python train.py --n_layer=14 --d_model=320 --n_head=10 --n_kv_head=5 --head_dim=32 --d_mlp=832 --vocab_size=8192 --activation="swiglu" --norm="layernorm" --norm_place="pre" --norm_eps=1e-06 --positions="rope" --rope_base=88800.0 --rope_fraction=1.0 --qk_norm=true --attn_scale=0.177 --bias="none" --tie_embeddings=false --parallel_block=true --init="normal" --init_std_qkv=0.0289 --init_std_o=0.0 --init_std_up=0.0289 --init_std_down=0.0 --optimizer="adam_variant" --lr=0.00138 --lr_mult_qkv=0.5 --lr_mult_o=1.01 --beta1=0.9 --beta2=0.98 --lr_head=0.00387 --warmup_steps=204 --schedule="wsd" --decay_fraction=0.756 --decay_shape="pow" --final_lr_fraction=0.0 --batch_tokens=[32768, 65536, 98304] --seq_len=512 --doc_mask=true --train_tokens=630200000 --steps=10284 --dataset="wikipedia_en"
Each number is 500 + 25 x the weight over its row's rms, rounded and kept within 0 to 999. Layers, rows and columns count from 0. Numbers have three digits each. The size before them is the row's rms in percent of the matrix's.

# layer 10 MLP up, 832x320, rms 0.0859, rows 637-666, columns 0-159
092:466463451430515446517510465533533493505487521493464504527530513518498470478477530478498547502494493491514489548498518458518510576448469466472486456524509505476511506507519517497520506515505478505495488479508521483545538560495535479507517535472506458480525524503492470518482526497448493484489511473548516489541485498532489539473474477496501461479511497496478504449495452488483476489480515508485473518532491488543503505529481486465461500457555546484511502468480509495531507473462546
093:515523524491520515521509505527471546491497502468503531520481500528490487443504500510519528463452473514497505482487500549531451514489513487494472502519497515473531562492485492473513456479510494512471504475485551502499500547495491542527468531452519467510527520462469471491513455516532458521485501533492498453504510465515488521491500504528539510530486523501496494516489525457490490497476509509458471490508468477482482520514535508484518487527456477479529504503514518517456521514497479
098:552540442520456494486480475501497526542527502531504508511541448473485487480527493515546483495514469504501528472523485519503495461505520483492480471483485470530513510508552475535504462480522543507504457515494523447477505479440455554530495478505469498488522517502512497511501478510502479471502507484492467522497515509482490481509484539531521536505486500493539522500486501445471526508480479484484500514513497483518498540526488462504498523481503465516531526524496470462530471504491501
100:506515543477495511448507539498510503467472459480481523530514493480501518514479520483500510510491478464525528541525473505486505535492489532492512498494440523470487542525466457541507517539463530490508472473487523528514505504502479495490475531509511480500544506510484484515543533466540497474440500522513524511503450516483503513542508474524468486582501527521521493476521463521507482511486504504504514477486501501524471510521540482467508494456500496462546482499494500526510525504483486
098:501502482485528489509480490521478527488437492481517548449473484551471466498494487468470487474526528504529473532548495524493543456489526464525492531531463521505483460433475476504520514536496467509456533491536470518479502502482508511491515492542462525518531498529462505546507503497482523497489515531510508492440522507434470481506473487482545499497480518493554490519535463477517483516500493515459511499528539497488472508515506453537508515499513510540453513498531526522500498519478521
107:458507520463522453506534489464496503482488532477541537521481488525484490461487513513517501462450520529468475520512534523503514491540505488497551531493513472536529467536547507540500513522506454490521479501472498500501514487468525467436523536411519509522517523498529488506503507491526515500515515502489494527482497499509530504521521587455526497477503510463499481495503454493502525479489470561505559469504505512514528515505504499518517533508512512507457525457497479500485509521514467
104:493465529494463511549501471515455513493494457476507455509502479468479459545498506512516512474501503526502525531520523464513485482469521468518490486514499546462569535518541504469509500426479476481492524505481519503498500520540495502475476517522513458540514496532532517473515477520561534512505531521524502515499514496482501458505521484500490477470512553511482505487530502484458526528523501492501506472499465502461521498510536528508483512502460519510484496480483509500526513508517491
092:479512463468482488477506504532521520493433472493485520517498499530489484506512491497499508482499538503496544487501500494500518548486496499487543526487454527462459489470471461513481504527497482515508475512482466508532478506492474525493513449511495489506491525536503525498460493472540521431512493526517442489538458525552509477565544528481484537490514490512537503522485523538506495497504488517515475524535508490495502465505492493462526536510479479488509491516498515511516474507502516
108:522526523487526556471501492465534511467476520513487536501523518524473514521474492482541524515495502486519527467502489491467450518506546497503463468491521501467489551528504470513532513529517488513549472529471523492504468506531531526523546524486518499497507534463465455515500469469498543510496502511539511484551480529520480482517491477510499516495513496544487546506479488521452472486446527501518525486496497495500514525470516464497554527534481494496456553504521533510519503497506488
105:527541471529499484505527532514473492526539499481516488476486497506515520527468512516483504553495480489506515485483502506436479525495494461534507497425510509502474510478492488514446528499528491511496540512510510513553479482480524471490458518533530539513502509505492497483491509490471488513506470509526522518503503527542493518506470512481452467484503491505539499453522489542506496478491503538488447551522482482465525531502530474489506505469538500472453495492490484480459495503498483
105:482518524493535555494523485514538479559493477490534486492530494478514462484545517513509498532461486472478494504480475506533502494506473521527492536473503489494519496531499498514501459473518495453505509531543480473519470534517488518522507446494433474549486479492500462479495498490517518517536478522467497503493514534455486447478479522498503493518525478464483508520492508486530466515453528473471470475489493494486493485483494529542544482491478532478521496470478502462521561478522516
113:483488468520511484493501497516524514512462467511458517513548458446525492542554499476476476527513487498488514530507493509490450511479545506521501505484501493462576502491479489540472488526498507471472504517530506504527527530491449442463506491457531459518509525492461470525524518471549527540522484495505495535506511535509516488500513486484511487500555540516464543506519504534544516479491494577456507479507540447502479500533490485492507503495463483503496467470526520515513495478467522
096:461485488489433496476496506523526512506493506510472512530485518491514472503511484467493487453510521460492546498492485505491493538513488499516530493550508531511504514498491508503514522457499475480537482510522506465498536492523472486496496452508478487551564492498551492528547534485480535545461499550458459481523517487500465518514519504451517481508514492485481530462529515486541466522509487517516497517505498506485471530487496523433521519540501482483524505469500458468492494482488470
099:516521493499505521531487510520486518525500486490490495464489513492478473503517497452523492508504508534499521525517481501484466513496503505474494503464502521464523501497503531482448508514500474475461567541489514506536525534466526482487511489495514496568498496498476461485525486485495494511511503512520542494473498520483503470518477499525516521518481457516506507544538504460512453482507485493520493483528496506446497452518526515511541511558447481516501495513496462512536492505486545
100:483499460445518449478520485513484496499521516549468475467504520512448510549526467489481482500523489496503505495475507537481538474513509500508468536493486463546530507498484507483506500467532476507487511520489488471533499515491512476546517471500514525507461496465456570507528487521475462482506499475519535511472507508494492489491466511564510471450509494505521534482508459463505494498498511484482494542480517472510511529492528515485510570487503479480510527497491489498499513503487518
102:476508507490495511519483553480493452485526549496509447502500474506522483463514533585513528521459519470511472500505471498499532501486470508518497527532462491528482508511512483516496499512515551525500502464509523514476521483549486519477490497509501513484547495561510497484489531541513504525498497490496496472526490500483460491509499496534505480468478493490466496524517445521477519474462499493527541480498466477532508533502465519488495451474532469497489527509476472489489451469461503
106:526547477512491447506527510469473471513516524472499470505482532492506488487486518503482504495470521503483491497515471496499471493474490493496526488505488471505485472510484507499506530537410513563486534476494522551496517507528507468496542513478486501471533529490473508490480487501481492511437527495511497479460515502498481476552517490519488517476477494489517482555447529550510485498488452543482517494495511517474494504525490457499488498500552502469523493501440500483462474497491510
104:502515461495497521529488561502549491523504534478501496537467516497483465530508495447565474503497476518545476485532533481490487469525514496496503511516493489478510464460551516500460520486488526477507503499449514485512525439501505501490506520479490505515505483459522505494485516506495472474475495519490483531494471530537526500494494485512518526496512518473487527511476542512502491467494480463496527421518469512524471477525520481482536487501498500498565471496552530571496527476498520
114:507475467551491496506528495489513497522450496510534498484477486513495496510507475472499478544489501535498497513546442507513488533486503492451478495475471522519480509469517485462505499524520524528507506535491512487492507459521478518500527526509517491517499497540538508504485504497480475528511462500461468478498489519503530498482507500478513508499509487549463488502509515496466570462515491480506507516490497518499531501506433520494512480506507511482550463485485503543468532520480487
111:498496479515453539484506532525488518465481479558523530488522540512492540464494519505491550475509503490446511486507480502488442510546486515484483512519547480502508509500510522519509539526481511472473485521527499490492497455504518488521449501534515507495472508509503507500511456511488534491513524484496500492484479501494490482489527481491493535530487485501511515493519501477507544527506522494518543510465516480553513497462514497471498497541476514476495468474497500548525517491492486
100:492480489540463459485520522524475433485522537497526473487457471479495447472542474450497475473522515536456454535522528529513509487475481441431519521522502530474513499509473472485461471494496482524498470492487503503479500527483519501495508505492529500490520480536475504495494473497567482497493501471526531511510532470443476488498531538502527487486486516495513497525471510475448482508452508498488481466514503530502502497551521497476531464480530463516562551492499500526531491485493535
105:540474484512507526512466517508496526498540558511506477483547522502489482488504509487471534477520499460517499477458476495534510490502512517499526504491475508515533449537494525509503541439502471542493496529491483507483527526495506518507517451549498493493532493553534457519492489490498486451500449520535500545475526517503502475515512489479505516493478552517495465499487531480537526497497496489477516486479516509502465464533500537494578480501505497458514467506478468527498508475471497
097:466491504500531462530484491497504471541482493488515495485490519517544526503487499457455467543484486477513480497554470529522511533465519470501538503489497455508525487538502514478451556492484481488517496462505495576487495504500493515487510481509490516498508472513506494526463526496460479471518418500506476511456495460479521470510524503502496470468493500480475495491497527444556501516495490511502503462529528483476532532516529507505462485522487455526487501490507499470502476523490520
103:475503488507509449481520502492474477507498487489504502490515497500496503526511502465467499490455485426503537522501524539513440519472554531476490475535532496555511465506466483503508523539499479466506523485486467501506467533501470550521494521469480498527510521514511474509502505511503485539503523521523490488501500491504515494512524519469481533537529473471498479485481534474515466467512500506513484480548544485470469545517469461498517519514479477478499520526517540507471529521530451
089:471509515471486500464493422457518520497505498445479491490515527515495521514506516501525514521510504530473516477489532496476498498467502514501487555541479506522531506516521488486457488479478521491473513521558460516472500542519545498491538479486491511513529478512471511498500510511477503488485448492454503491478466524518476563536445430491501507505508507507477500493499522511548485477473520522495481535468437502507471491479472474472494543441476474528477523485476490501529508485530503
097:501536500509445480466483490493498474507470530462496488503496476511450456538544488499491515506484497497471512542524506481527489447482511472492478483486513499532552452496485513529517444510468489485495497495509497472494480509494530501483495477513520507531487530504521482475565480516499494490477515508532526513514499484507528470515516490504479464522469489533518491490446537507515472478524513463525497532505506488519474508488480464543550522559522500511453522512533473460478516467514485
098:519500496453503527523534500504499526458482523496506496536512446518518534478483469475485533520501462520513509446495498512494551500532484509497505504456466482487465481483523508475520508521529508493519476494494524499531494478492511516494511532489499504527462512526542532526489505519476508461484529505471494499517497484480467533464526558517480450530492508486490487495515425487510460475458503521489564449486475456479494520463490465522469489486500495520482543483492522452492503516530497
103:509468515495488511469520520477535490507523464557536524466578508503517498487526501527482466498523487504486485446474509497510494482489501488523485467476476517518492485508516518560511501510512482493520508507481478526479502526489501506505459506486499528431482482469510506447515468520543482470505507550538519501490502520463501455507505482531515461488492528496522492549447477493523502488492482506454524491494523498510527508494507484504520546479454459460493472497466552526536536502507488
109:524501473488524509546538483514490519492567472457472508497504496483469506521533487471488428489478503537562476455478494563514501509499503483503481472490480535519482509513520474481513498518501507503480529482541507477540470475448499519520523494510508487493547552484475509495533497510527495445519561498512543453526500488504527527480513487464497524482537520467502503506492487480457529498448494498510501490494492500505528492494486478500481519495509531507526502536441494487469507492496480
090:489483486490520482475472497480495516494484442480505523484511497517510500497481463472514567518527522511520502532536519477510536514520509531492494491507454513471479490564502453512522484509506500530493516511500524519479506494515469492506512472469498549502510480470472470503503530508493468502460487496465480549507466507524497497537464498502491499495509518510489514499494520481510472514471484521462503522491519489482517488517504483517509519498479516501491516500492504502491474511485528
# layer 10 MLP down (transposed), 832x320, rms 0.0846, rows 637-665, columns 0-159
092:493529487562486486526471498517514525484538479515464512478516504484494534491522427489473526557484530483492523465499491539502535446445510550453482507478488493491504495491462491511498509463504492558456509536449493480494502514485510516561514486511491510527503541435466540481462513446455438498523526496499517504495455466490504538539529517493534476476525491500507453483497534495515483503510503484497501504529533520498531456472515533478512522545478468470483488519444521525492462469492499
094:493463513476516492510506483450477484500528473472491531509523517490518454508550481494537476481444496483484479479481526550486500444487529513529493512442523502524490503501508546449499530463490476520491508496534476512504473483532468501429494509540486468468501512485454477519473512506500515505526501481485477499477541486472478496494506515545517522519513513505501506489475542526512528506511457524454495515516505527495482481493491503481491500486547478540491516433571479489517519520532511
096:478483528524475494515535516520452468473450492506493497490524515541496513569486496494432447483498526509470487513543483521491479505506527518511476500512493515503490554509520509503509478522544523518524493532501503531533446498501520487508465536524506478483486540516503505513528524478485499484507529458495508489454548489481501460504523545514497459513526502504535469522500558513523489512471482531474480480505533524467505510499494469475521487484458481549492487510469507537515515449496565
105:503479513478504536485532503467493460488443521475516487475490515512536521486467411511482516503494544514546548499520498456450505532519516473463473473488474512484506500493505492526501446501475493483529494505479543476448532480496486481488493549514501487472505515509527520468521490514539478520470440510510479468517465503489541506491514471496525478543492501506534497497523457474497553509508537529476491481506514516511493507526549521466482468501528478450516494448506544515538521470518470
097:525512502486480503495534491480520485518457462522496517474479485473514513484466497514478467506561473539454481497479513505495498506546475523481477496551483470501484478514457529503467505520528513440439505503504542485532512526504491473526461515467479465516487548498547515522474496486527513527510523506454485464527500528515451514516472515520510527476459574561502505498482495536501472479496527511511517529490502498534475497472540477475469494515510488515521529511493575504518542552533479
106:495488484530541465502437490481480483510523510515469531459491457507503503507493499495485493516521531483535509543467455487546485497513513511501516545528495490530479474530493493502445514483514531469479495481518459469486465481475489523459488554509544551477486537522516462509461484477450519509501505508502453502502460537565446525539476493532481514516481499492558505507453513525531543499522519549501515475494534518519479488546497505521520501509496544475505523524510504529544495499487495
103:498449465485523499491484464500522523476498507479467544522488503535504522491514515521449471528501458470503512517485538519535486501491523488460527537493526460481490486508526478499536546484540510488481493535497489471513461518511548512491489544458501553472502478472542459453505498531521498477447483508498517508523451508507524526512483562472522490494507501518487495498470530518492505500525546507446543502481505542501477495521531500492492544511505465479520521533503496545511433494491514
091:499535472506489522523492510461515497471519494497486528524518441539510469474517604515528495505524478468557523483485482501502488491479543519556488535407472518453533512471528505487556442477520488483482497495495481514480489491521485505479531487501492518564504483521514500459492543513462481506500515497523499478505527519498449506445426473500529494482490529504481511484494466490524496530499468496510477489498463500507477539500527513502506510504487497477489478519503459527515521473491471
106:542536502511490487528516560486452495524506474462512512502482478477552539503533542469533477469534494488515523504529494500506473500508475500517527460485491507471515501475550497543465485504458471519487457498516514535505502536473520477472477492482448502457528488506482504507514505502484480532506525482490533480519497522520490499509468466501541502472518451540499528494475476522504473491475486454515491489460497450493519501538578541462557470497465498525505471491532539498496464475512489
103:526515533499492509504477524494524475534504501532487512497509484524484465470481442474442547518502517512522503521503517450488515503513532551455423461566539463449517446535503459499496508488462488486515514517537488526500499517481519528495519493520526513519520509493489487478520499504528465480481512508505488514494497531495516458486498533490495517521471506516502478501512486502497484517530464456434468538508518488477515512549503498512514534511485519522475502463506487478519485476505502
103:491510446477507525467547447556559501490498487516505524505477484518544492497510517470505530476519490486509515494506495544524517464488487531514508481509498466525515498518523512455529499517529508537472495519487497491478529511436492508502488500483501460498493508514493478487513487528514473537495526570484478534523518532520490504499513491481504538479497495503513490478486514492479471525508513513481546463514480464493511488489492482496512553546519465498463508502445509510530535453464475
110:479477526537519524462481494467493503521462523505494505500527509500475505446488454469502491544493472507510535491559477475518508532482509503478514533542526510483475509507512517495530509490523487523502504494518469523503481464501494489483539459479496462525527503530517545551492508515501539536508490493489540489481504544528493504492474470473476476524473519572450466507519530537478491479475544450495492498513519480502488474509505496474468502453507485519534545468509487515486499500543460
098:460496472461507496520496469496511506541537517491472476510514497475484517520524502498496508501516505471479497519516526432510531502478523516541488462484517496503510496514490505550511512489477513483573511522524488480515468499519516483517498466467469524504493498525477501477520551426505479508503502553438506519457450499514495495520494511491491517504482495552503511481507478529489485512509505447475498506515545478513495493517453481491524496480525492524476519515506450476494505504500478
101:489479498453480546505498504507521496473498515507487485531547539531469505494497491482458511518500496520493502549579510501472490499541508455457517510467452515495474522494498497521516511465508571499499512508499477493524514436453482490494522497480496497488509510529523492501468471507491516478481494525492533489491532480487493490505519514499470510495544542480521543518473505489493511521491493477518530460484520498524503527521590488490462462507535495520485536530533526507500491579526499
098:488472519469530405524482478511500504514481495444490555521520472473450512518521506490438494509517479529522455445488512481512504440503527476500515501513487517511480496537512528534489490552510480461493488494516505502533488470523509528511469474515530492523499480495477490556477497520488500501458483510505474484488490489542493474532554484498469485475475527470480523487511477512536515512485504465541511495489504509480504478537477493545470483498536490512514481493522546532505482537463476
101:484470504491489506512515478524500493484498513472485485522524495563481471507501494440486484482537482517477527523513487488498474511483501526514489526494533514493525449507531513514483505521520497514496513536541504511518525494493443542456486518510546473478474505524498515487499511471517491467477541535473491498452530462476528490493514464478538458519492545529500475543519489495509494523534519517491450517525483514498520476503480518504516516480449499563544497521515482431501509476493500
104:534483516528518496501513495484531497512490470488513482541467531515541520457498514509493526525499552507502494508448496504460466508467532544448484438488472481517463534477513491489510490503473536517489502542522460499530535514474467475494537498503557500477503489516501491484487501488510512529527492486507496513524527515531501551533493523554498515522475488502461564481446507523533539543466511493508499453497472465513496520503468484480455500517490513502515489475501519471466424477522462
101:463508514480524457470479506519507489533558461535499471503499495529514464518495508458507500517470530432510527452492507508460494512499506476530498493526520486469542523544521528459502507484509472489494514519506485523504488532528505522465485573495474530548483479532480495497502450481542516518517500475462491462485501522497504493460481450472526434492470493470541440480507447511512531498488545517520484493483525443548493495518516467457514481543475546495493447493521509531519490530501503
112:528493473491465463484511525499541500492544523490536491406466499495517528477537555453525460490481484509485508505483510481514526506522528498516517557443525457500481509524518510487492520532495521548499513468507497512535470502485493498453500514533502526489484504491496482488514501479480508476512508458496480494509498534445484524511484496515523525509502465480499466489495492528530537529509494470462510488534509507509482478480509513527536487495505539464494467471485495572523496517496562
107:474515474541442516463488488539529493493463448438521479469483523518536510477517499494495497518463505547483485460511489476453497522526543547499447502461510486556492474503524500467439512485518441466504523490515533516558492470480474501503480513497492515481532475489523530530503529498512503470510510529457501489535486480485497498519484516555473517533504528476517494473485538498509529490518485503512475502524504442485509498527476491499563507564519495503468500473486531493485459501517499
099:516493522522466503512538493470491499510521513496490475495482534487512459518490503493505494516479508505512469504513491440446519527472490534541551539457493518521443513504511481470538516495526493493509492483505504496517464488485522480489527519503500536522491472489481530511504518483486516485448505493513491462454494513468487495485479518519454460510495483521519516546476510471476522504525461508468500481520544539509475532500513501484518523450467494484511543494510507500508510491544523
105:480486497517538505522493478512507498508523512527526516490493543485491499479509499488510472508506523456465542520489473515446514476516516507528470488452473483493464541529472523531497472499547570488465486552512515518495515488500500495539543539519499530484500490475535508439488482516464448489526515507531477510443484513491510475507494483467529445496456475504521508520490525534524495538519469497484511556489494484523512511544486510504468508507482505504510521490451493491477535513502506
095:491508507487491518506514489553471503529488495493483508466510514478485489528486558519552492489522499507501463483468503452479482531489479479580512490436496519521488530471510554512456556504491497520480488501511470504459476537517505444465510527485490506499498489481454504492482491508478474487503521477496545512490489507513490505497523481500466487481471522516494532526532521550500536511496497475477497502514500463543495504513461501490509481522499493487534511518471494552520531428514494
102:493506445553545505515466487473502490501496476511520513535479492492430459503455480518463510522505467522435524522484510519491518506519515478519536526501514459490483523516490487464473502497497504507522524554487485476499485535505496503495478521562488466486517493525522508454498482473520501485483477485533508532464488522465505529528543523480547520513512536489458494467519518464534505491469508521489531476498530504506486524533478482481496490477487475563494496494503554525494485499496468
092:493481492517528525550518526556483471507531487529505545499510504481512512509573399495467467507465481520519502515488464447478492500525507533513518470545540500501511470463448460502515496484506431492450513470494518476492522499454505504518477515495503520503537540534511477491480514469478489537473455511492518495470503455507531533517492477518498525508486503487512531496517495485501508486500487503458517509494502505488484506474503529517464491526505495488503485511531472488491487497503497
096:483495550524516510504490495500517480467477498502521491523467476545514502484507524488490544501505480482498482471520502476482528482494504525502477516509462451486506475542525493486503480479483453476478486474481493499530475471480506514524525462505537488542512510478510488502506511497520472521488499491502472509505467476529533513468493488513495491507477514484493527517566492507455504451511502447523516481517532526551511524506480451515519524489494476554467463441480481516523477498484478
097:505520468510532472508470516508488495504474481463486486472533492495493489472489564482527502461554487499515510536512493504351447504483518486609492512384529471488479487488467526480535523529478534493489531525519517541489486487508473536498514494516499491535513484492517502490465500504502486506496511502461497549460498507530477488515481505508496471504455549524530509497486491470524478503478487483521509522445496475460529475478512518474529490515478496509479535495485485494492528537512538
102:503540545531506468491512497491515509456501485547565502486518523509538512482473423482496509532504464488464486488501461507456508545509522482526492467479504530486476529524515524546422489510505494456519508517499460509479532513453492515510520513547516480509467498499499479511521488502520505483495495461507518497438513519497515551465499501458524537465498499446521523501468525509480530531533518472508529466496492504484537449500477467479506527480510425486516491514522484482488485525490524
108:481512510465455504490498487489506550513445486499465492535509502477521491509538581523539451510521494469483478473473532510517532454489524483490550528491466455515509484470511513507502483467489493552526496537545514534514494513493510498542480494489512524502496518479518503464478500532519530506519538509508455509506518531459513512532511518488543514501482476507478513467555489480499537499478540515540490483486496506497466469517507503457546505523573476518464481469465535494485488477531542
# layer 10 MLP gate, 832x320, rms 0.0847, rows 638-666, columns 0-159
092:466502517484496508470469445521522492461522468510503481447526517515497490491471500528502475508503533525482504483461487471510513518501559494485466506503500508522511487554504488468484496513493507448513533518503487481553476496477511538501487482537458479488486544513511477524510469535544473484452503449502499524558512477494541500462462499537488483518503513486477545527514476471509493524483526514520563511528494566513498516496475528478505514507501547497438525455474497459509484483476479
100:532483494562536475512517504493502497512511465522496480498455489483509516533492474535529521463479517495488554491490495517476475524484509505511501508514536514490506472525532470527518506515470421494550499495495531487497529473505466467534502501469501495467509546516532499537481505537514512450507483497545496530473496503471479480504495480503484473544552483502487447502507500496506510527467510560472502507541520532482517551505514497515515510491496514475501494475530499470490476504483493
090:482459476506511455474569514503478520490533528506501472467500455475480530511455471491475519481533509489535498470521509511507517464525499497480460503475549553515517526466518504516572519518491496489512488500462505490510484505507508488488495537465487484480505496509482518539494458519487499554500495527536485469513500464513534564498499488475496493434557491493502484530498478522534522484476473562452496486466505522523513522485490531550518477513526493470480521466512510513487459515499522
107:478486457547484507512500499523492470520528501459502478466497434516484552506534470507514511500527497531507516512511492511481549503474488463500501519515536481455507461487544520478505461489495485489512473484502495536444530492474485538502488472494512540469484511492492477517464526514518506493466493518502497528468480498465524457482497482484480488492553487477530475533537501519492541501537522483455435479507533498500489495507497456507473491500480507497473505466522485463503477531459472
107:538470512489478522497486541454475492476506483550509491504473513529480477512506493503500510474528526519498535487476486443514511525532529542478489478503466499478496485479519504515529489466504532529494481499539533490507518517489492498489494519510491559482508446565508512503502520544485498506492526522508523516520509484490505509478506476553513486521487473524489504475494490474487522498461541544481481541505524526514509475493505519553507491490485548525442505468518490438504483515502479
104:483498518555529524461502472527462522540542536445507524514485468527478494489467502518491534502557530515533515472497487496513466489510513521465497527514542471502500494519518497489488461488495455461491496482543518518466500508494484491490530470527493530479531483495483455493488479533491527461441485501517503525500478500471512499484486489563500450480544490526494531479520486525517538515486486473512478526558543526454502504507494520520535514496523497500519474497529551454513486511485510
094:510478522507507537524523457488500479468498549480499507535479507471498520508492493488488462488486493476510458479497461519489490547476545462487535511481515520437481508526458528508484501515469481502560502501467494479506498475479509491502479505513503526477482481544522500508490529532518484483523494542525499487533505498459498525499551530480472485503506489447462496497526496485551525466489530539515523470522492504473501486519487534515524508522482472479511514503519507511479508478483512
110:486544501524534488527563506477492500483501471512484493454487473566513496510489469498507528525509525532475470446523478443509507495506456520465477485498475537522482474524465530518508501537507524463539461525526494466469489481498475506496517476488520462463517488518466504486506498530475501436529518517463519447502488482466537497553524510547487489464520504484518456497524488459522522461462492479497480519513513474481516540504486433524458513495528483468511485526475512502505497512489515
100:479516476503492527509509430503515514507476457475520520435476480522458459488483491491470505477530531554518483514448506499520529505494506497481505518512514477448521474528497507521523467535493493475532506540545494479474518491485515492494494479516479454500526477498545459491489445518503500494451507502547523494517532491499495492446538490553459506509500520528494511547494506554499527529517535494527504485462519498493527504523479476517502485553470524492486489498526493484495448493457431
100:479497491511531549493517509453511474501532447503482490486511482516493500541488458499511486521501503485506482493494443489516519475541543502517550529526541517509500487470506499499487508471487497518518448484522473502491481466475470514501508464496528514521519530494544507520500482522548482461496526514514520496521514491472517542496490490535481528506526534512501493525537518503512516552496510510487500504504553495494470493497492437558506457521509502491530472466478466431515441492492495
106:489529463502483537484496484462493515489511529480542475471531490509482496451462487479545515520522481522566486526480507473520527518534479524470476493496493488479494505529514504524526486509504521502496466496489530510494481495484499511491519562510481532526478513506514480519498522520489492512503495534510540467489516470521503541514494524532529424519511473474516462470489511466485501512466507501449479508494479490474512481449482467554557492541507474510500527516482493441521482559490527
092:518516469526476510546493557447479534546510521503492448480484501448463520495507479482496508504514523465526509488473497502499470475478479504508500472512478525529524506493488520516489453466488521490471456477522497523476477528499476527494518494531480534463511485497523467538544495486531498485487482548519522536517515499469482529493518504500472535478500493501535503488544527522532505570459473499472499526557518490465473528468523500516524509508510555480481537475523498508482504500564485
101:505491529492478497510509503466477530545522482492486485477493501519493498435514507510510506509526511552458501491489458480515470484491517544498512474562460481438528485503557508468486531513436531503465518508457537467526526471514489493468453482508495485503483528484482515475523502534499498519518513544523549489511526488533494506478535530527511498505504513504498471545532509523478529514452519500497494509522474488474505525507494460484540491509528494501470455464476517527515511501496489
101:512472511480505532470536482525484538506497530496579474494463496554477515515490478499529500496453494521534465517533485507492500493514528520483493531509492517480512530524476490488520533526506493473537531516510517483510487464500490481485476546497509507493521488527506510482511490494500527547527479526522517505507487488508474533495479468527507462491468495502529475502512468529493488476487480516509521486528514498494513479546523501516520462568475578516500517469560473479519485511465469
103:491473542530545528498518466474475550551507507495488460483485488531490482495473477532493543491539504532530533521502479504503489528486515499489504498526490491478506500551464535494516515487490440431478543506530505450521504507487486466514486536454493507465463458511491474543502516514519514492514528511543523517487479535491482494480468502511497441506519493501495522564502479539521506501499534580466514540470484515470462507538496486504480509513463502558520496489523517446559495506480502
105:476491515494508501500486468461473482493516538497507500465507534527544529475503472482510521524514560509505522489485500491494489512530482509504515499515455544501495482520456505491524505520473533498511541506486534542498506491506462455480485448496526493553495512545504485480482527510467520474451493517524495486536536497445505476481532529571509535486511519487534509530502460456514486529434542517440495459496463507465471546503491489483494496502488504481496481439474514453510496526497467
105:498495523531524464453502492499493502504520482487497507476493492525511507490488509507507497480492520570472496492480484500502494501548466484465529472480506535491469510504508501548503516520492501523496544468519454515505499504493499482490456478514495476484463504504502521512499477507507549505491483499518537482515470482471521477533529540485478502489484492493490455471505470522510471491511526538494468538461502479489507514492523519518492503470532501468481549509465512485467487522528470
111:439476492513499481527475503461497497475539497517558493490555492520517499528478478472498508509492542506490494490481492512511534510519502546483508492490473509522526457518487504522542472554451491510533528506503500455486529473512464512517469492505482537483516464484550472522512511528513462483493453528512500503518553513516508523485497536490511516493461496516510441505496471493534512498465476496484475528509469477534502521472519480511509461516492492489511505508512484511509519507479504
108:514502495509506474481530490514451498537515531494485494466489485514485527476495482461492497494521492572543519472506520465538549507490524503507460514482452506476520560525546500520515532496470502481494516542519463514463495495495487491546490486497471496476507470542506468504474491564517446478467492500472515487532501485470488532555513466509529460492501522480513511520476485464491510505461491510491516502514489482487549528460484479522536457531523531500467508519503506497501500556481506
105:523487516507546497533516455471485461548506474495512497468475511526502495477507453497493473427591494503568526509508486476473524513477532467471465490456528506529504498515481445481504534469538502520502472479506510500558491482524468477490466475493495503462459524508461500555499472512510487486512512473492509548507499537469495520508533466533505517507537502484511488500517489471529492514486530461455537524501508547478496539474476483510523479506481462526496481493512504502543494529480514
105:483517485545511526523541494437467468491466492507509471473509513527505526479520474513514500494556486581532499468524510497505518550497465525489573514475501458499468487514500532522448550487458510492506508551491512502479505538507490491510517498454461496515491525539553507547504499470479506479477469523499502499579527491488497496519528544511493494470528495486510484538513478502518507468484514526441478525506491499468520512476544482474508489491500473470462488475452463498534507505531495
099:485494526517494517497509515506496484548566550488495453452490481510503506470479440502479462483546537510525473505529436527537483504490505519522514461507485504504519500488503506505511482506503507510520461495482524479480510468489438518497509472495498503482539519541542494474513507519462469522480478524511534480506485504495507480518490445499525468464507500502475498504487458494483535496550516464543485484476518502502486496489511482518504469508525483491480508482526497476484513498436475
106:491510479486516518507484490531465531497494471491479510481537440499464477455512480470495483503562511548529524534496496472489521528516477522474527524562527503464519468465525496442474500543476445516498488491532477513487493501479485516474525468521519525479504480496489503529516452504519483487479506506482538507559468524491526527468510487514506489494487523479519508486542483509528515526520491493466525534537514551498481484485481488459525482518511487506478484476469528465512494534452499
095:515471499517532453557518537515554498528532507492524505484519478502521497497480533466494522482500463533531453483501473519504507453512523488533518455484577449502490496496482498530479477531482422495495475488519503478478506481470474492496503511497524492498483483456592463508480499484539521528471444537554500478515494500511527523490509490489522489544481490523476499543514520525509461529500470492522521531475558537515471512472518478538524493525503490504506487493487501467514509482512466
097:483505478532507533486499524470485448494502517503438465513502474519486516543523483526528494561557513505533480500496473470568496508503510511471493496486456501532554487535556509529507519517530504459544488514465500491510507489490526474477484496492484512466541491506464521499545518530514532532527506507491514504495507522499475485507510461499484480528499507526506470528481547462508540507500526555497464497494475499534474525493529484504528513520499513462481502506494499512483488536482474
092:473549483518505522480518475495522514523505510449478474510508448489506528502469489506498525473492475513500494488504516511481540451506510511494522571470560522466476458506489517532483535517462552492472549482503509528519477522455481541470532521498491468514503478487539484539469498521489510485489448512472501467516495491477524505491525488517463463481472511518509496500488467540502473491485466505526559481537555514477473466492463475497489493484489486467481520438512540462508503516511485
104:531494517535450519523501496485463510476513534484527492481516488506483465523501493482436496526522506478503480520458489519468527521475487492483515476454511516475491484511516572494511514522514479460482477468482545508495517504490504486511466480487481516477466505528510484529498544519467503457499513515498486531475498498465498540556536490542467469527505519551529505523510491507512526539447541514449488508513549463526478521510512485508530516454477485493475502490487500456507487583506526
106:481475472515482467522513506479449493502504489498553511469484471517504498487495466507517513458468535541497521489460490459514489508496494510479527521472490485532522522493469457522542526482490490463531511494495501484514537515518451483518479491477522517491528494548448469491470496495512496447502494504558503524507496550487547538490497511521472487505526513506535492543508464437510492476497492525484552479495517516461491492482515486560483476510481559496496510527461485450534517545482481
092:431459457513498524526523535443489481568499495491498465525524456495501509461497497439520518495491481502520472505511470494528483460501489445513467498513564525483480510487487507470480516498509449469529491494543489500514505531505501430464557543505456472468512497497495500505526504507525481500524478538473527481479510510508491485535524514502475510528525504521517515520502502500503539458476554497484489474490485474470521507468506520497491477493530494475540499462514458538546535499483490